{"vocab_size": 1024, "norm_place": "pre", "rope_theta": 10000.0, "attn_scale": 0.177, "beta1": 0.9, "doc_mask": true}
Each number is 128 + 24 x the weight over its row's rms, rounded and kept within 0 to 255. Layers, rows and columns count from 0. The size above them is the row's rms in percent of the matrix's.

# layer 8 attention output (transposed), 96x96, rms 0.0913, rows 78-95, columns 0-95
size [113  96 121 117 100 103 112  94 107 109  88  86  91  90 111 107  98 113]
[[129 125 161  97 107 105 135 139 114 123 155 151 114 120 132 133 128 115 167 189 148 111 107 109 116 164 125 148  95 156 132 109 165 126 121 101  98 116 150 132 100 106 150  94 104 164 115 131 122 118 151 127 160 160 107 133 141 114 151 142  85 137  94 139 130 175 139  85 180 107 139  96 121  99 157 134 119 146 140 155 151 151 154 103 107  79 104 179 118 155 138 140 130 128  80 128]
 [109 126 115 150 131  87 179 103 153 182 109  69  75 134 133 132 101 127  99 127 157 140 132 113 137 141 167  91 114 117 166 145 148 131 111 147 103 135 121 151 116 142 125  82 115 105 188 127  86 102 133 101 106 112  97 126 118 100 123 104 131 171 106 138 136 143  87 138 136 150 152 101 162 113 111 119 123 101 119 135 147 144 128  94 165 135 114 154 116 126 116 140 133 173 115 115]
 [123 123 108 128 145 152 107 123 124 154 122 141 128 132 102 123 144  97 128  97  80 127 141 113 142  75  90 145 152 127  98 145 162 152 132 128 151 124 116 141 151 149 127 166 173 138 104 133 150 157 123 161 115 126 165 120 133 100 114 104 128  98 181 127  88  94 120 138 130 109 142 182  52  98 122 121 125 109 106 106  91 136 138 170 147 141 139  94 132 151 140 125 136  76 124 112]
 [130  98 113 137 166 113 150 110 141 125 151  77 108  97 104 150  98 163 124 102 120 158 115  92 146 114 107 155 175 142 118 162 120 138 149 116 112 103 145 146 162 117 116 111  92 111 127 127 132 101 131 146 116 123 131  65 117  94 122 145 128 137 159 124 142 168 109 134 144 139 137 110  88 149 168 132 119  49 107 110  87  94 149 102 105 144 120 113 139 132 140 117  88 101 107 130]
 [113 144 124  69 166 161 150 141  80 116 145 175 124 135 130  93 182  96 110 113  98  97  97 148 119 123 105 119 118 133 144 116 118 102 140 132 156 130 110 154 129  85 142 118 134 149  99 145 108 164 127 146 191 155 136 147 161 142 146 129 140 108 123 143 172 144 132  93 149 126 137 100 123 150 176 118 129 169 152 128 148 175 111 161 131 123 129 119 123 125 138 105 154 158 105 127]
 [130 146 160 125 115 102 121  91 149 125 123 137 103  98 145 155 113 101  92 131 189 129  92 102 141 159 116  88 120 143 155  97 146 129 106 143 130 169 147 116 116 108 121 144 150 118 151 134  73 165 147  80 136 116 130 118 108 161 137 126 158 136 117  91 106  95 108 134 129 158 157 160 146 141 112 115 117 196 142 107 154 179 107 120 145 158 121 140 119 122  92 117 129 155 129 105]
 [147  97 139 142 106 105 119 117 179  90 105  69 172  90 151 155 119 137 148 119 106 155 133 137 164 147 116 153 134 136 144 119 109 107 114 153 123 163 154  88 131 144 128 123 133 120 103 104 127 131 112  95 142  98 118 109 105 105 110 126  96 161 158  92  96 101 144 150 114 147 140 169 143  93  84 129 121 158 109 167 145 130 127  81 127 149 108 117 131 144 132 137 111  64 147 116]
 [127 131 142 168 100 160 103 106 115 131 138  90 146 131 130 144 109 160 140 154 159  95 118 131 132  98 143 132 123 151 120 153 108 126 125 130 154 143 134 150 129 165 108 175 144  94 131 125 140  93  79 174  93 120 143  71 124 119 137 148 127 111 121 129  83 133 135 136 104 154 115 168 115 140 112 167 130 126 122  62  73 106 129 124 117 130 147 105 173  89 158 157 124 127 124  95]
 [114 110 121 127 123  81 140 135 150 118 124 106 133  92 109 122  91 129 172 104 114 148 143 130 158 127 140 126 155 115 140 122 142 137 108 153 121 147  98 108 111 128 105  39 115 101 151 149 117 122 149 110 120 113 117 122 106 107  89 114  67 145 105 129 141 129 118 136 133 137 138  76 140 111 107 117 107  82 107 200 141  91 146 104 133 117  84 150  88 122 108 134 112 147 142 125]
 [103 156 151 107  98 134 139 143 152 144 145 158 122 142 118 104  99 106 146 153 128 158 137 120 118 102 151  40  68  68 119 140 147 107 116 164 133 111  91 149 135 133 140 152 163 126 154 144 126 112 112 138 124 137 138 148  94 143 134 151 110 123 117 102 156 137 139 184 122 169 117 122 119 115 105 113 131 145 171 177 133 136 131 165 154 149 146 124 107 149 120 148 118 155 153 138]
 [140 114 111 127 116 125 142 128 152  85 110 132 178 110 120  99 124 137 115 107 133 154 119 139 164 130 158 157 124 127 142 141  78 139 102 162 139 137  98 123 103 152  97  88 116 157 171 149 107 156  87 128 133 124 131 156 186 175 104 133 116 135 147 145 109  83 138 129 114 149 121 154 119 162 147 120 121 164 133 202 159 114  74 110 139 115 113 122 139 130 147 117 136 122 167 141]
 [142 117 138 123 128 149 110 160  94 115 165  94 108  98 140 130 111 150 137 124 152 142 143 159  84 123 125  95 128 125 149 144 141 134  53 125 160 143 127 154 156 169 127 131  92 177 133 146 109 102 121 124 129 111 106  94 145 123 179 128 169 136 106 160 151 103 132 136 135 160 155 124 115 145 158 122 128 112 123 138 101 140 106 147 138 176 121  88 131 133  96 142  82  87 170 148]
 [ 96 129 147 117  98 144  99 115 143 193 114 111 106 181 104 134 121 150 105 109 106 139 113  86 156 104 146 162 138 121 127 157 146 141 121 125 103 181 108 167 114 118 146 189 118 163 141 112 130 126  73  98 150 152 127 110 116 139 145 166 114 125 122 138  96 109 147 126 119 144 119 162 175 117 121 107 118 119 104  92 100 121 153 132 112 120 102 114 114 148 102 168 148 122 105 150]
 [135 137 147 168 120 168 158 119 131 133 170 144 116 124 136 135 108 156  90 169 165 127 148 146  79 138 150 110 132 164 165 119 122 146 103 117 156 146 121 115 146 160 149  63  91 126 147 113 124 120  94 125 136 117 105 134 171 114 143 131 156 165  75 141 138 132 118 104 147 150 137  83 127 145 123 145 115  87 143 160 140 115 116  94 117 137 135 108 130 113 151 157 106 169  82 108]
 [132  99 110 149 141 106 142 110 109 115 106 127 145  82  93 128 103 124 161 111 150 127  87 108 110 126  86 142 187 167 134 106 109 140 100 145 137 150 129  92 107 124  91 118 138 103 141 119 133 146  77 147 123 125 140 101 129 147  91 130 151 131 124  89  64 118 105 131 105 114 140 166  93 159 133 134 137 143 127 108 146  93 117 108 104 107 122 133 173 110 138 115 112  71 110  88]
 [135 170 146 163  64 143 111 126 139 144 134 123 152 147 130 150  78 151 138 142 155 136 135  71 143 136 118 157  82 131 110 127 109 109 154 132 127 105 122 156 182 169 131 105  85 123 143 171 126 102 107 136 161 125 158  88 126 105 154 113 121 157 134 102 126 148 167  86 153 147 161 134 106 116 148 146 112 150 135 163 115 126 148 125 145 153 129 126 145 110 146 119 130  93 110 167]
 [115 121 120 120 109 128 103 154 156 104 139 132 152  88 112 110 148 143 140  77 116 153 108 173 162 100 177 127  88  91 113 153 111  96 128 158 133  98 116 115  86 123 136 125 169 138 131 128 102  92 128 129 139 111 139 139 110 137 132 177 129 102 131  60 144 136  91 145 125 149 119 131 186 142  66 107 122 105 149 109 142 112 121  74 130 127 129 127 138 137 131 144 113 114 143 141]
 [103 102  87  82 137 154 147 140  94 173 146 139 132 128 127 136 187  93 140 145 119  98 114 141  98 148 140 142 165 148 142 105 136 149 171  77 140 129 129 137 102 127 109 118 128 141 107  83 131 148 137 130 127 113 136 165 187 138 132 118 111  95 138 169 134 145 133  95 133 106 134 148 119 115 153 135 132 182 125  73 115 181  83 156 120 109 125 124 130 109 148 133 147 119 123 118]]
# layer 8 attention value, 96x96, rms 0.0935, rows 79-95, columns 0-95
size [ 92 113 108  87  94  99 113 111 106 105  88  96  87  98 101  90 102]
[[101 193 145 152 150 107 114 113  88 115  78 115  97  64 160 135 126 110 113 159 154 152 160 154 137 103 147  96 103 127 138 141 114 118 133 155 137 131 134  96 124 129 165 117 134 132 149 118 104 111 136 108 138 127 121 148 159  71 140 109 124 141 132 126 132 122 155 118 149 152 169 115  88  97 132 101 154 152  90 134 104 129 117 136 156 149 105 142 128  82 153 136  68 123 135 124]
 [124 111 116 161 115 137 128 112 145 136 126 117 177 101 137 114 111 161 162 101 138 118  89 107 140 117 105 173 183  92 104 117 134 134 125 144 124 159 139 132 137 157  85 163 119 110 118  99 127 143 112 117 112  94 122 119  88 144  94 122 136 152 144 115 112 121 123 149  86 144 131 161 106  78 132 150 142  72 141 148 109 106 144 137 159 167 177 105  73 136 135 128 128  91 143 111]
 [135 110 128 137 115 122 113 161 103 124  94  88  97 151 137 121 102 107 161 128 113 117  84 134 113 107 143 147 145 150 149 118 122 116 122 122 123 106 133 139 176  96 152 124  86 138 117 148 124 150 157 120 115 104 103 121 138 128 128  92 149 176 104 169 125 123 159 145 104 149 143 125 160 102 171 131 156 114 113 130 124 131 208 128 103 101 191 121  79 102 116 109  86 115 125 142]
 [117  95 146  91 142 103 158 144 129 149 116 152 180 131 124  78  86 123 110  81 130 105  86 137 138 146  99 165 138 105 102 126 122 118 135 158 114 123  92 125 134 174  98 144 165 158 119 141 153 131 130 120 152 165 138 156 130 131 116 138  91 109 134 168 119 150 150 104 133 108 108 142 181 165 136 137 104 128 140 132 155 124 127 123 124 102 112  92 146 164 168  88 132 155 103  96]
 [134 165 148 121 150 142 133 127  99 133 110 142 101 109  97 159 147  76 135 112 206 155 157 174 153 118  84 122 139 155 133 126  95 124 120 115 164 105 135 117 111  98 164 116 158 147 119 132 144  94 125  96 139 145 146 133 124 128 111 138  95 106 137  78 119 140 167 162 138 155 143 119  98 120 115 137 108 150 137 116 116 136 106 140 189 150 127 127 127 135 150 109  68 114 108 135]
 [164 138  99 101 111 136  94 137 160 115 146 119  76 112 143  98 160  79  92 119 135 179 121 128 137 159 135 106 143 146 132 131 155 132 144  86 125 104 135 122 142  90 102 135 120 118 106 123  84 119 145  79 102  89 107 138 158 114  80 162 128 131 113  45 138 114 123 146 129 130 126 147 122 107 132  95 138 137 128 134 110 175 167 114 130 154 121 121 105 137 110 126 114 121 131 155]
 [108 113 105 144 107 167 151 125 135 118 134 122 157 122 133 178 128 131 152 115 132 137 157 134 120 114 176 128 138 124 154 158 167 160 124  87 158 143 125 150 135  99 123 118 105 129 100 102 135  82 128 157 127 128 119 135 117 147 116  99 134 120 164 139  91  98  99 138 121 121 103 112 119 100  73 101 116  93 141 110  50 100 127 138 120 137 156 168 115  63 139 159 140 114  99 128]
 [ 99 160 106 138 137 152 114  94 124 137 148 122  74  99 171 128 149 133 100 158  98 153 154 133 121  96 138 143 116 140 121 135 121 140 137 135 153 144 125 100 133 132  86 137 119 169 146 169  85 117 201 157 111 127 117 141 152 100 142  98 122 158 103 149 145 114 110 155 109 123 182 100  89 122 165 116 168 149 133 130 143 128 147 147 154 141 127 107 155  86 112 154 113 102 107 136]
 [ 54 135 124 142 146 171 128 139 143 136 106 126 127 125 117 147 152 100 124 144 148 117 123 128 129 165 104  86 111  91 128 100 126 110  99 165 111 172 143 155 144 151 128 151 120 122 149 122 119 144 167 111 123 138 133 146  46  56 138 130 106  98 143 125 140 125 103 122 137 139 178 140 138 133 115 124 126 146 137 139 141 138  93 117 138 184 100  88 106 138 155 109 119 138 128 106]
 [156 149 102 103 124 151 122 141 105 114 133 119 153 141 133  71 140 108 133 145 130 136  71 108 151 164 114 137 150 169 123  71 104 130 142 157  80 144 136 143 118 113 103 115 129 127 136 123 133 112 109 143 112 132 138 176 148 166 137 147  88 109 127 131 127 118 134 147 148  85 136 122 139 133 158 101 159 185  86 137 165 137  96 136 110 146 106 142 165 135 147  89 173 137  88 142]
 [139 175 122 121 172 150 115 128  96 133 128 107 154 144 135 209 137 154 118  97 165 109 134 169 110 143 130 105 149 147 170 130 140 148 133 129  85 114  98 153 168 130 111 145 140 115 139 117 171 127 165 105 131 131 154 141 109 141 123  96 121 117 155 118 135 129 112 116 129 172 144 123 163 164 143 112 145 115 111 113 140 147 138 112 114 163 146 169 131 138 115  53 118 144 149 106]
 [142 143 135 134  96 128 126  90 159 140  86 141 149 127 150 129 106 151 159 131 144 136 102 134 135 103 163 127 128 138 117 152 130 126 109 129 140 152 148 117 134  76 172 163 123 142 165 144 136  89 116  64 107 136 136 118 106 151 131 171 108 139 164 127  84 116 151 115 104 126 126 168 108  80  77 116 151 134 132 141  78  83 165 128 166 116 153 122 113 150  98 132 126 147 111 151]
 [122 132 135 122 124 103  87 137 102 105 122 149 162  95 154 167 140 114  86 113 109 129 160 148 110 148 178 105 110 119 122 123 107 152 164 140 123 104  81 106 138  93 161 118 110 117 192 139 170 109 121 107 144 146 134 139 149  86 121 120 118 118 146 123 145 126  89 125 187 103 168  85 144 124 163 120 138 138 114  88 128 146  93 134 103 135 130 141 131 140 178 130 128 126  95 141]
 [148  89 121  98 104 118 151 166 116 116 176  99 105 150 132 102 161 121 154 146 149 130 126 126 127 140 147 167 161 190 125 126 127 149 146 127 154 126 111  97 143 108 147  96  96 104 100 101 125 115  85 194 142 177 135 140 113 181  92 143 112 154 130 104 108 132 129 158 133 118 154 127 135  87 147 162 159 120 106 114 117 113 132 137  99 126 144 131 108 130  98 153 102 106 116 125]
 [ 97 107 157 169 115 120 107 154 167 108 114 147 152 175 110 143 102 115 108 105 145 113 151 116 184  96 129  94  97 115 165 101 133 143  74 122 113 165 144 162 129  76 135 132 110 147 132 127 120 126 149 127 146 148  91 165 161 155 152 124 140 141 123 127 128 122  92 137 153 129 107 135 152  86 164 130 142 135 152 121 112 181 156 116 106 158 147 134 148 144 139  95  95 136 128 147]
 [163 118 132 106 102 144 100 164 134 144 146 152 115 130 133 147 110 100 126 114 118 132 111 116 125 184 116 110 156 120 156 170 168 116 112 199 148 143 103 172 131 164 146 123 145 152  94  86 135 132 131  65 122 106 138 140  64 130 155 106 142 109 109 112 157 139 135 119  83 124 155 131 145 136 100  99 120 133  89 136 101 107 121 103 109 137 117 125 144 165 113 147 135 113 130 153]
 [145  90 120 128 135  78 138 147 141 115 129 105 149  79 147 130 112 159 129  85 122 103 135 127 120 177 139 188 117 134 116 131 102 141 155 131  96 111 138 113  93 144  89 122 166 135 142  85 145 182  81 129 128 126 151 123 164 137 112 139 122  87 152 130 105 135 157 107 115 118  73 114 153 105 108 127 141 120 130 145 108  86 147 138 161  97 137  88 133 122 110 164 146 142 122 130]]
# layer 8 MLP up, 384x96, rms 0.103, rows 0-18, columns 0-95
size [106 102  91  91 108  99  98 103 104  92 102  93 101  94  89 107  93 100 102]
[[129 105 144 128 171 108 159 111 126 138 108 118 136 126 141 124 110 188 155  99 139 184 111  93 118 119  90 121 162 136 129 126 108 135 136 128 106 139 125 122 123 126 151 111 133 159 151 104 137 125 145 109 155 117 110 150 120 120 127 118 159 145  93 104 163 146 150 138 120 134 140 133 164 119 135 128  71  90 159 133 122 126 154  68 157 138 139 141 114 141 171 156 135  54 145 186]
 [117 103 145 167 129 130 133 147 104 130 123 142 119 160 100 138 157 178 166 149 134 125 154 119 135 126 109 130 145 138 126 108 155 138 154 101 148  88 140 161 115 134 174 123 114 124 136 101 122 165  63  91 162 141 143 148 139 121 124  97 155 129 113 169 153 151 158 110 103 137 135 117 108 165 145 159 122 119 122 169 117 178 167  96 151 106 144 107 120 147  89 154 126 120  85 162]
 [128 101 135 105 109 145  84 158 101  92 108 126  93  97 139 155 100 128 114 147  93 126 145  98  91 138 104 126 103 157 114 152 118 136 115 157 143  93 125 161  81 136  87 139 155 109  89 143 122 112  84 119 156 102 107 159 120 120 129 116 102 110  94  96 126 134 134 124 144 199 125 137 117 140 131 131 149 104  92 171 164 133 112 139 128 124 106 141 135 143 132 111 154 145 173  85]
 [118 101 114 128 148 167 115 131 170 133 117 127 146 151 124 140 112 140 124  82 109 148 189  99 112 134 121 100 142 121 138 143 110 115 106 130 141 132 120 101 186 191 151 162 100  78  92 150 123 152  86 119 142 158 126  93 120 133 123  66 143  91 121 105 167 133 119 146 141 141 138 113 123 138  93 157 107 119 106 135 110 138 144 125 130 140 133 130 154 122 158 163 160 101 139 165]
 [ 93 119 154 128 151 115 115 151 126  75 132 128 134 131 107 111  86 108 131  84 121 164 121 106 108 124  74 128 138 105 106 178 121 139 166 143 119 159 151 131 113 158  89 148 141 140 115 145 147 134 124 129 120 135 125 114 125  87 111 102 115 134 123 102 136 184 157 165 129 140 104 162 126 151 125  83 114 136  84 149 153 152 121 113 106 120 126 129 110 171  99 102 176 151  87  95]
 [148  73 117 131 129 114 101 161 186 127  94 141  95 145 132 136 129 118 112 111  84 122 145 128 117 145 161 107 195  75 143 145 140 110 130 171 103 146 146 155 102 158 111 127 112 144 120 117 148 147 112 143  98 118 118 142 106 106 100 132 129 154 142 124 151 175 123 129 144  80 165 105 103 108 142 118 127 122 147 133 187 106 122 122 135  93 123 135 120 116  93 108  97  99 148 111]
 [109 142 135 131 143 112 126 130 148 117 119 128  71 158 134 188  88 141 184  89 126 167  81 128 107 132 132 166 170 126 137 146  86 117 151  85 103 149 159 186 130 129 116 110 176 135 131 130 158 144 151 127 139 112 133 160 139 138 110 104 136 138 112 111 162 115 128 134 137 121 146 108 141 125 126 160 169 126 169 133  99  94 121 121 110 129 188 118 125 130 128 121 133 124 120 157]
 [146 110 173 108 113 123 107 177 121  74 161 122 107 154 138  84 111 128 151  97 145 111 131 116 137 127 100 117 137 144  93 151 115  90 105 151 162 159 118 135 108 122 129 124 145 116 128 146 165 116 109 109 150 147 118 187 124 114 121 120  98 121 111 138 139 119 177  91 153 106 178 154 135 139 116 150 174 129  73 142 163 119 123 132  86 150 105  95 111 135 129 158 112 137 153 131]
 [185 120 110 152 129  97 151  98 130 115 111 134 100 123 120  90 132 121 126 105  93 156 106 104  83 138 112 144 134 151 116 147 120 132 115 122 100 119  96 118 140 139 144 137 233 108 132 144 135 126 120 113 135 121 147 156 122 142  97  92 111 100 133 161 157 144 146 162 125 134  91 114 157 157 142 108  92 137 140 114 131 130 145 101 132 138 113  71 105 165 107 117 145 163 141 154]
 [136 135 103 100 170 101  77 170 170 107 147 117 121 146 127 118 159 136 102 140 103 119 152 109  90  97 126 118 159 152 120 146 109 100 128 103  92 134 130 143 105 111 188 135 130 153 107 120 116 168  99 117 113 132 113 103  90 134 115 117 143 143  79 106 144 129 167 158 118 131 135 139 140 166 101 133 104 111 125 128 194  96 118 133 124  85 130 137 140 124 124 134  90 152 170 150]
 [169 113 120 165 114 104 152 140 151  89 114 105 112 123 115 160 130 134 106 133 155 119  87 118 130 150  95 121 142 172 100 129  66 106 109 152 117 110  74 152 116 135 113 139 146 132 106 112 132 162 119 111  94 126 147 118 136 101 117 115 144 110 111  89 135 117 102 128 180 116 135 140 112 174 156 151 138 138 120 166 147 122 133  95  72 120 107 154 109 186  97 135 106 135 129 155]
 [126 122 171 168 108 139  99 119 120  52 126 103 117 103 102 121 114 121 106 144 126 133 134 126 125 109 138 147 138 137  85 159  82 111 126 140 159  81 139 138 118 178 149 142 122 152 119 121 165 133 109 127 150 135 173 159 164 191 121 111 142 117 124  99 148 115 184 121 103 104 171  99 124 121 152 141 110 144 100 132 144 127 148 138 151 131 107  88 148 127 121 108 119 105 152 111]
 [136 127 144 129 100  99 135 145 103 115  78 130  85 153 144 152 126 150 161 154 100 109 112 113 123 120 130 121 136 109 117 131 122 107 167 103 145 129 120 143  75 167 114 122 121 116  99 123 131 152 111 129 108 113 165 175 173 145 106  87 129  90 124 106 156 186  80 105 138 150 131 121 155 169 138 121 168 136 121 157 112 124 128 123  91 105 164 153 128 137 112 107 112 147 181 103]
 [162 144 120  87 129 116 122 120 119 155 134 101 102 172 130 175 127 126 116 132  88 144 134 135 139 156 155 119 186 123 136 159 132 116 115 110 140 151 116 159  88 113 112 149 162 179 143 128 152 145 116  81 147 131 156 107 117 111  73 141 174 127 126 162 118 114 152 131 134 147 133 115 108 152 104 112 114 132 103 138 101 157 156 107 112 133 141 102 159 168  78 125 114 122  89 166]
 [130 125 137 130  95 123  96 119 159  89  97 113 104 118 130 138 174 126 123 105  72 110 137 156 136 155 147 117 121 125 147 117 100 153 142 136  80 115 115 149 137 140 107 121 119 124 140 110 119 144 129 133 145 137 131 128 159 182 130 151 199 106 122  85 141 156 137 154 131 150 173 164 116 112  99 102 186  97 166 113 130 141 151 122 125  78 125  99 138 146 109 100 152  92 136 120]
 [157 142 131 118  91 151 157 125 136 102  86  99 138 142 113 165 124 180  92  86 104 142 135 106  75 117 107 110 115 146 126 121 165  84 125 133 171 152 121 135 141 120 107 124 137  83 136 148 111 128  96 104 124 129 119  88 173 137 118 124 135 148  79 135 151 165 142 135 160 134 137 129 118 116 157 119 105 134 116 144 159 138 160 120  91 130 156 108  82 155 138 108 134  83 155 153]
 [157 129 145 155  82  85 154 148 119 110  99 123 155 132 148 146 113 101 149 133 117 210 132 113 157 143  96 164 120 147 100 173 120 143 119 122 100 128 113 122 117 110 158 137 141 138 127  69 166 140 126 137 157 161 182 149 131 125 104 114 114 146 117 126 178 105 109 132 167 147 126 171 139 142 123 164 132 141 126 121 146 118 140 116 139 101 122  79 132 132 122 164 112 143 120 146]
 [ 83  88 143 123 118  87 139 135 131 128  92 130  86 141 102 143 129 123 101 109 113 174 174  78 115  98 127 124 126 112 113 136 109 137 125 114 164 109  89  95 154 126 151 106 109  97 149 129 166 160 158  93 110 147 122 115 145 150 124 149 148 101 130 139 148 178 118 138 144 121 120  88 149 137  98 106 133  93  79 129 102 147 157 121 153 114 128 104 128 176 129 171 130 140 100 147]
 [ 95 118 138 101 146 119 110 116 135  92 135 119 115 115 151 153 140 143 105 136 101 183 104 124 111 171 135 136 167 121 105 113 150 131 123 150 109 157 101 116  92  94 139 122 119  91 167  68 176 162 111  73 177 147 136 106 119 147 142 120 165 102 103 122 147 132 107 118 129 142 165 121 108  93 116 132 166 104 136 102 136 118 166 119 155 145 161 139 135 109 141 159 151 103 117 126]]
# layer 8 MLP down (transposed), 384x96, rms 0.0912, rows 0-17, columns 0-95
size [111  99  95  94 109  98 103 103  98  93 102  89  97  91  90 106  96 100]
[[149 138 113 118 157 157 145 183 117  77 119 152 136 134 158 102 116 124 109 122 122 103  95 118  77 104 128 121 108 108 137 137 120 102 155 112 160 201 121 132 102 122 128 153 122 108 122  99 137 148  94 194 118 145 112 112 118  84 122 149 140 131 156 128 140 130 129 128 119 111 105 167  99 113 140 133 138 161 124 115 103 119 120  96 182 106 129 171 103  96 175 123 137 139 110 133]
 [120 114 129  87  78 135 165  99 114 117  99 105 136 145  61  94 162 127 147 124 134 121 140 158 147 133 155 143 166 172 113 158  90 138 108  75 149 139 112 141 144 109  98 120 114 147 168 145 111 132 164 133 120 110  94 135  95 131 109 116 150 130 142 156 138  88  83 139  97 154 137 146 114 137 103 114 124 134 131 138 144  54 121 104 138 119 150 153 121 137 112 149 122 136 100 120]
 [130 179 120 124  96 125 154 141 144 136 126 137 124 182 115 150 125 104 118 126 122 117 135  95  97 159 113 170 134 115 113 148 169 133 121 132 104 143 111 116 152  88 124 155 162 120 143 114 149 153 133  64  75 146 114 148 142 151 141 144 131 168  81 146 161  92 122 131 113 108 164 114 151 120 157 136 118 151 125  94  77 178 156 166 101 145 149 151 131 128 123 117 115 131 123 101]
 [126 131 105 127 132 104 119 136 142 124  92 114 168 121  90 142  93 167 132  94 138 108 102 172 140 150 108 101  89 108 122  79 116  98 131 168 146 134 109 169 107 106 142 124 105 128 114  79 144 161 142 128 143 106 201 134 162 108 159 154 115  98 152 107 108 103 118 107 117 138 107 115  97 153 118  94 119 174  98 119 149 132 120 159 139 145 109 150 148 156 117 143 142 138 145 147]
 [139 116 111 142 140 132 129  91 144 176 145 128 166 145 146 145 125 132 121  97 134  95 117  98 116 147 114 106 139 135 114  68  94 121 142 126  89  79 116 151 138 121 145 130  86 122 133 140 124 147 137  99 113 154 138 130 108 121 116 187  99  92  91 103 124 142 136  82 134 150 136 137  55 107 116 118 130 119 134 136 121  97 121 137 113 117 125 116 118 166  56 105 145  88 146 140]
 [109 126 159 101 109 146 118 140 124 137 119 115 106 137 139 146 125 151 159 139  94 174  91 104 111 136 140 162 107 109 166 137 107 133 105 148 136 118 146 127 131  73 117  74 134 153 114 100 124  90 124 155 119 124 156 139  97 137 158 173 137 103 140 118 123 102 131 117 106 102  98 104  86 135  91 139 152 118 145 173 108 166  88 126 121 131 121 172 140 158 108 104 138  76 123 176]
 [155 138 112 100  96 129 126 128 122 121 103 138 159 140 142 117 114  97 148 189 124 134 169 104 179  67 112 154 141  59 117 124 149 131 104 123 132 109 136  59 139 105 116 159 132 113 129 116  97 116 126 115 138 115  94  70 117 160 120 152 119 109 141  98 132 132 122 117 106 150 128 122 149 117 128  87 144 109 120 136 127 116 153 165 136 129 116 133 134 127 101 148 186 133 145  95]
 [114 126 105 128 118 101 126 106 100 103 122 153 131  94  98 150 139 123 102 111 161  74 114 123 115 133 144 141 118 146 151 100 127 130  74 125 150 172 123 153 152 118 116 144 148 133 117 172 136  96 108  84 151 133 137 149 126 152 157 118 126 114 157 149 122 158  87 119 116 121 137  93  91  81 164 125 145 142 131 143 126 121 128 192 155 120  95  98 161 101 127 193 125 119 155 148]
 [142 141 108 130 136 100  69 153 172 152 150 168 121 121  87 109 148 133  98 119 154 148 106 129 133  64  87 114 116 148 122 139 110 130 140  89 127 174 111 105 153 162 138 167 106 104  95 133 121 143 162 124  76 141 150 160 140 110 104 138 121 108  74 145 142 167 141 115 121 110 121 135 162 135 113 152 130 169 178 123 164 127 124 121 137 145 117 109 125 105 110 121 140 127 115 132]
 [118  80 126 105 139 139 114 114 167 155 117 157 145 170 135 146 155 108 108 100 137 130 137 150  78 125 156 128 152 147 124 122 137 140 150  91  65  82 140 128 143 129 126 103 182 166 120 134 145 114 145 148 124 126 139 117 109 140 124 135  86 108 149 106 123 153 118 116 106 130 111  94 137 155 130 124  91 111 152 154 160 107 151 124 161 154 131 207 142 125 105 145 146 108 166 110]
 [103 104 124 156 138 147 100 107 168 136  84 118 149 121 164 175  96 130 143 100 129 125 168 152 102 138  97 117 170 110 141 115 139 107  75 103 177 127  77 103 107 130 138 133 109 123 155 120 115 138 141 122 110 141 158 159 135 107 138 146 138 170  79 112 114 155 109 191  99 142 133 141 100 139 103 169 128 171 100 135 145 131 131 119 151 116 147  94 138 129 129 128 144 127 153 119]
 [135 175 117  73 170 186 140 103 133 169 164 103  86 141 168 143 108 152 148 137 112 133 132 117 127 132 110 137 145 140 151  95 159 146 129 143 136 125 125 153 110 128 127 159 142  99 107 105 124 138 140 131 110 105 104 122 140 142 103 102 112 124 139  78 163 142 139 139 141 100 151 167 141 129 114 153 120 151 103 141 127 158 178 138  83 112 150 161  89  71 114 143 143 103 118 134]
 [129 123 123 143 125 129 134 160 125 102  99 156 167 126 113 116 132 119  80 120 122 149 148 148 164 102 101  60 136 137 152  93  98 167 147 122 133 132 179 171 170 163 121 122 172 138 116  96 117 128 115  85 151 148  96 131 131 103 147 149  72 145 134 135 100 116 111 107 121 134 110 139 125  61 115 126 127 143 123 109 123  91 113 119 102 137  89 147 159 124 127 115 139 142 101 137]
 [125 129 126 123 125 134  99 127 131 157 124 183  95 119 133 117 145 127  68 137 135  91 114 102 131 145 110 140 122 128 147  81  99  95  87 114 178 143 138 138  98 113 129 152 135  93 114 168 143 133 154  90  95 143 132 107 124 110 179 138 110 108 179 106  90  97 134 112 127 150  85 123 121 102 145 122 110 164 132 117 120 122 173  86 129 146  80 113 116 119 129 120 134 112 133  87]
 [113 116  95 137 149  99  87 131 126 117 125 158 125 104 122 109 108 114 147 124 114  80 129  84 161 135 112 119 113 105 174 128 151 112 118 129 123 124 135 141 122 151 163 104  90 156  92 113 128 148 126 178 152 110 166 138 141 119 130 152 102  83 150 147 141 132 134 145  98  92 113 160 161 155 172 155  97 120 101 124  93 127 108 152 156 162 100  63 166 128 127 137 146 150 113 119]
 [134 117 133 143 118 110 106 160 116 108 133  66 101 126 149  76 125 142 127 141 122 110 180 172 102 150 147 151 123 105 131 141  98 114 101 128 132 112 153 130 102 158 125 161 120 101 131 130 118  73 180  93 148 118 131 102  94 106 113 144  89 119 129 100 141  98 143 141 124 165 124 107 138 158 147 119 155 146 118 153 118 150 106 115 144 179 111 146 112 107  98 145 132 124  82  82]
 [145 102 124  99 122 176 145 158  97 109 150 145 168  89 136 121 148 106 100 162 138 158 121 132 156 114 124  92  96 170  97 113 101 110 111 130 121  73 141 140 106 102 132 112 123 150 125 107 110 111 138 116 117 171 153 128 128 140 170 139 147 130 102 134 115 102 116  91 152 132 111 118 125 119 139 101  94 145 140 140 147 123 132  75 164  73  88 114 153 122 101 113  93 117 140  79]
 [ 96 101 101 126 162 125 112 151 134 114 103 151  79 106 113 141 118 112 101  92 120 110 153 125  99 139 148 126  69 113 119 109  85 140  98 110 172 129 102 105 156  95 167 100 142 158  93 139 126 125 109  96 125 134 145 184 157  80 132 106 119 130 141 142 135 133  91 151 141  82 122  95 124 121 138 120  63 115 127 123 101 119 101 134 135 124  88 139 135 147 114 135 133 138 108 156]]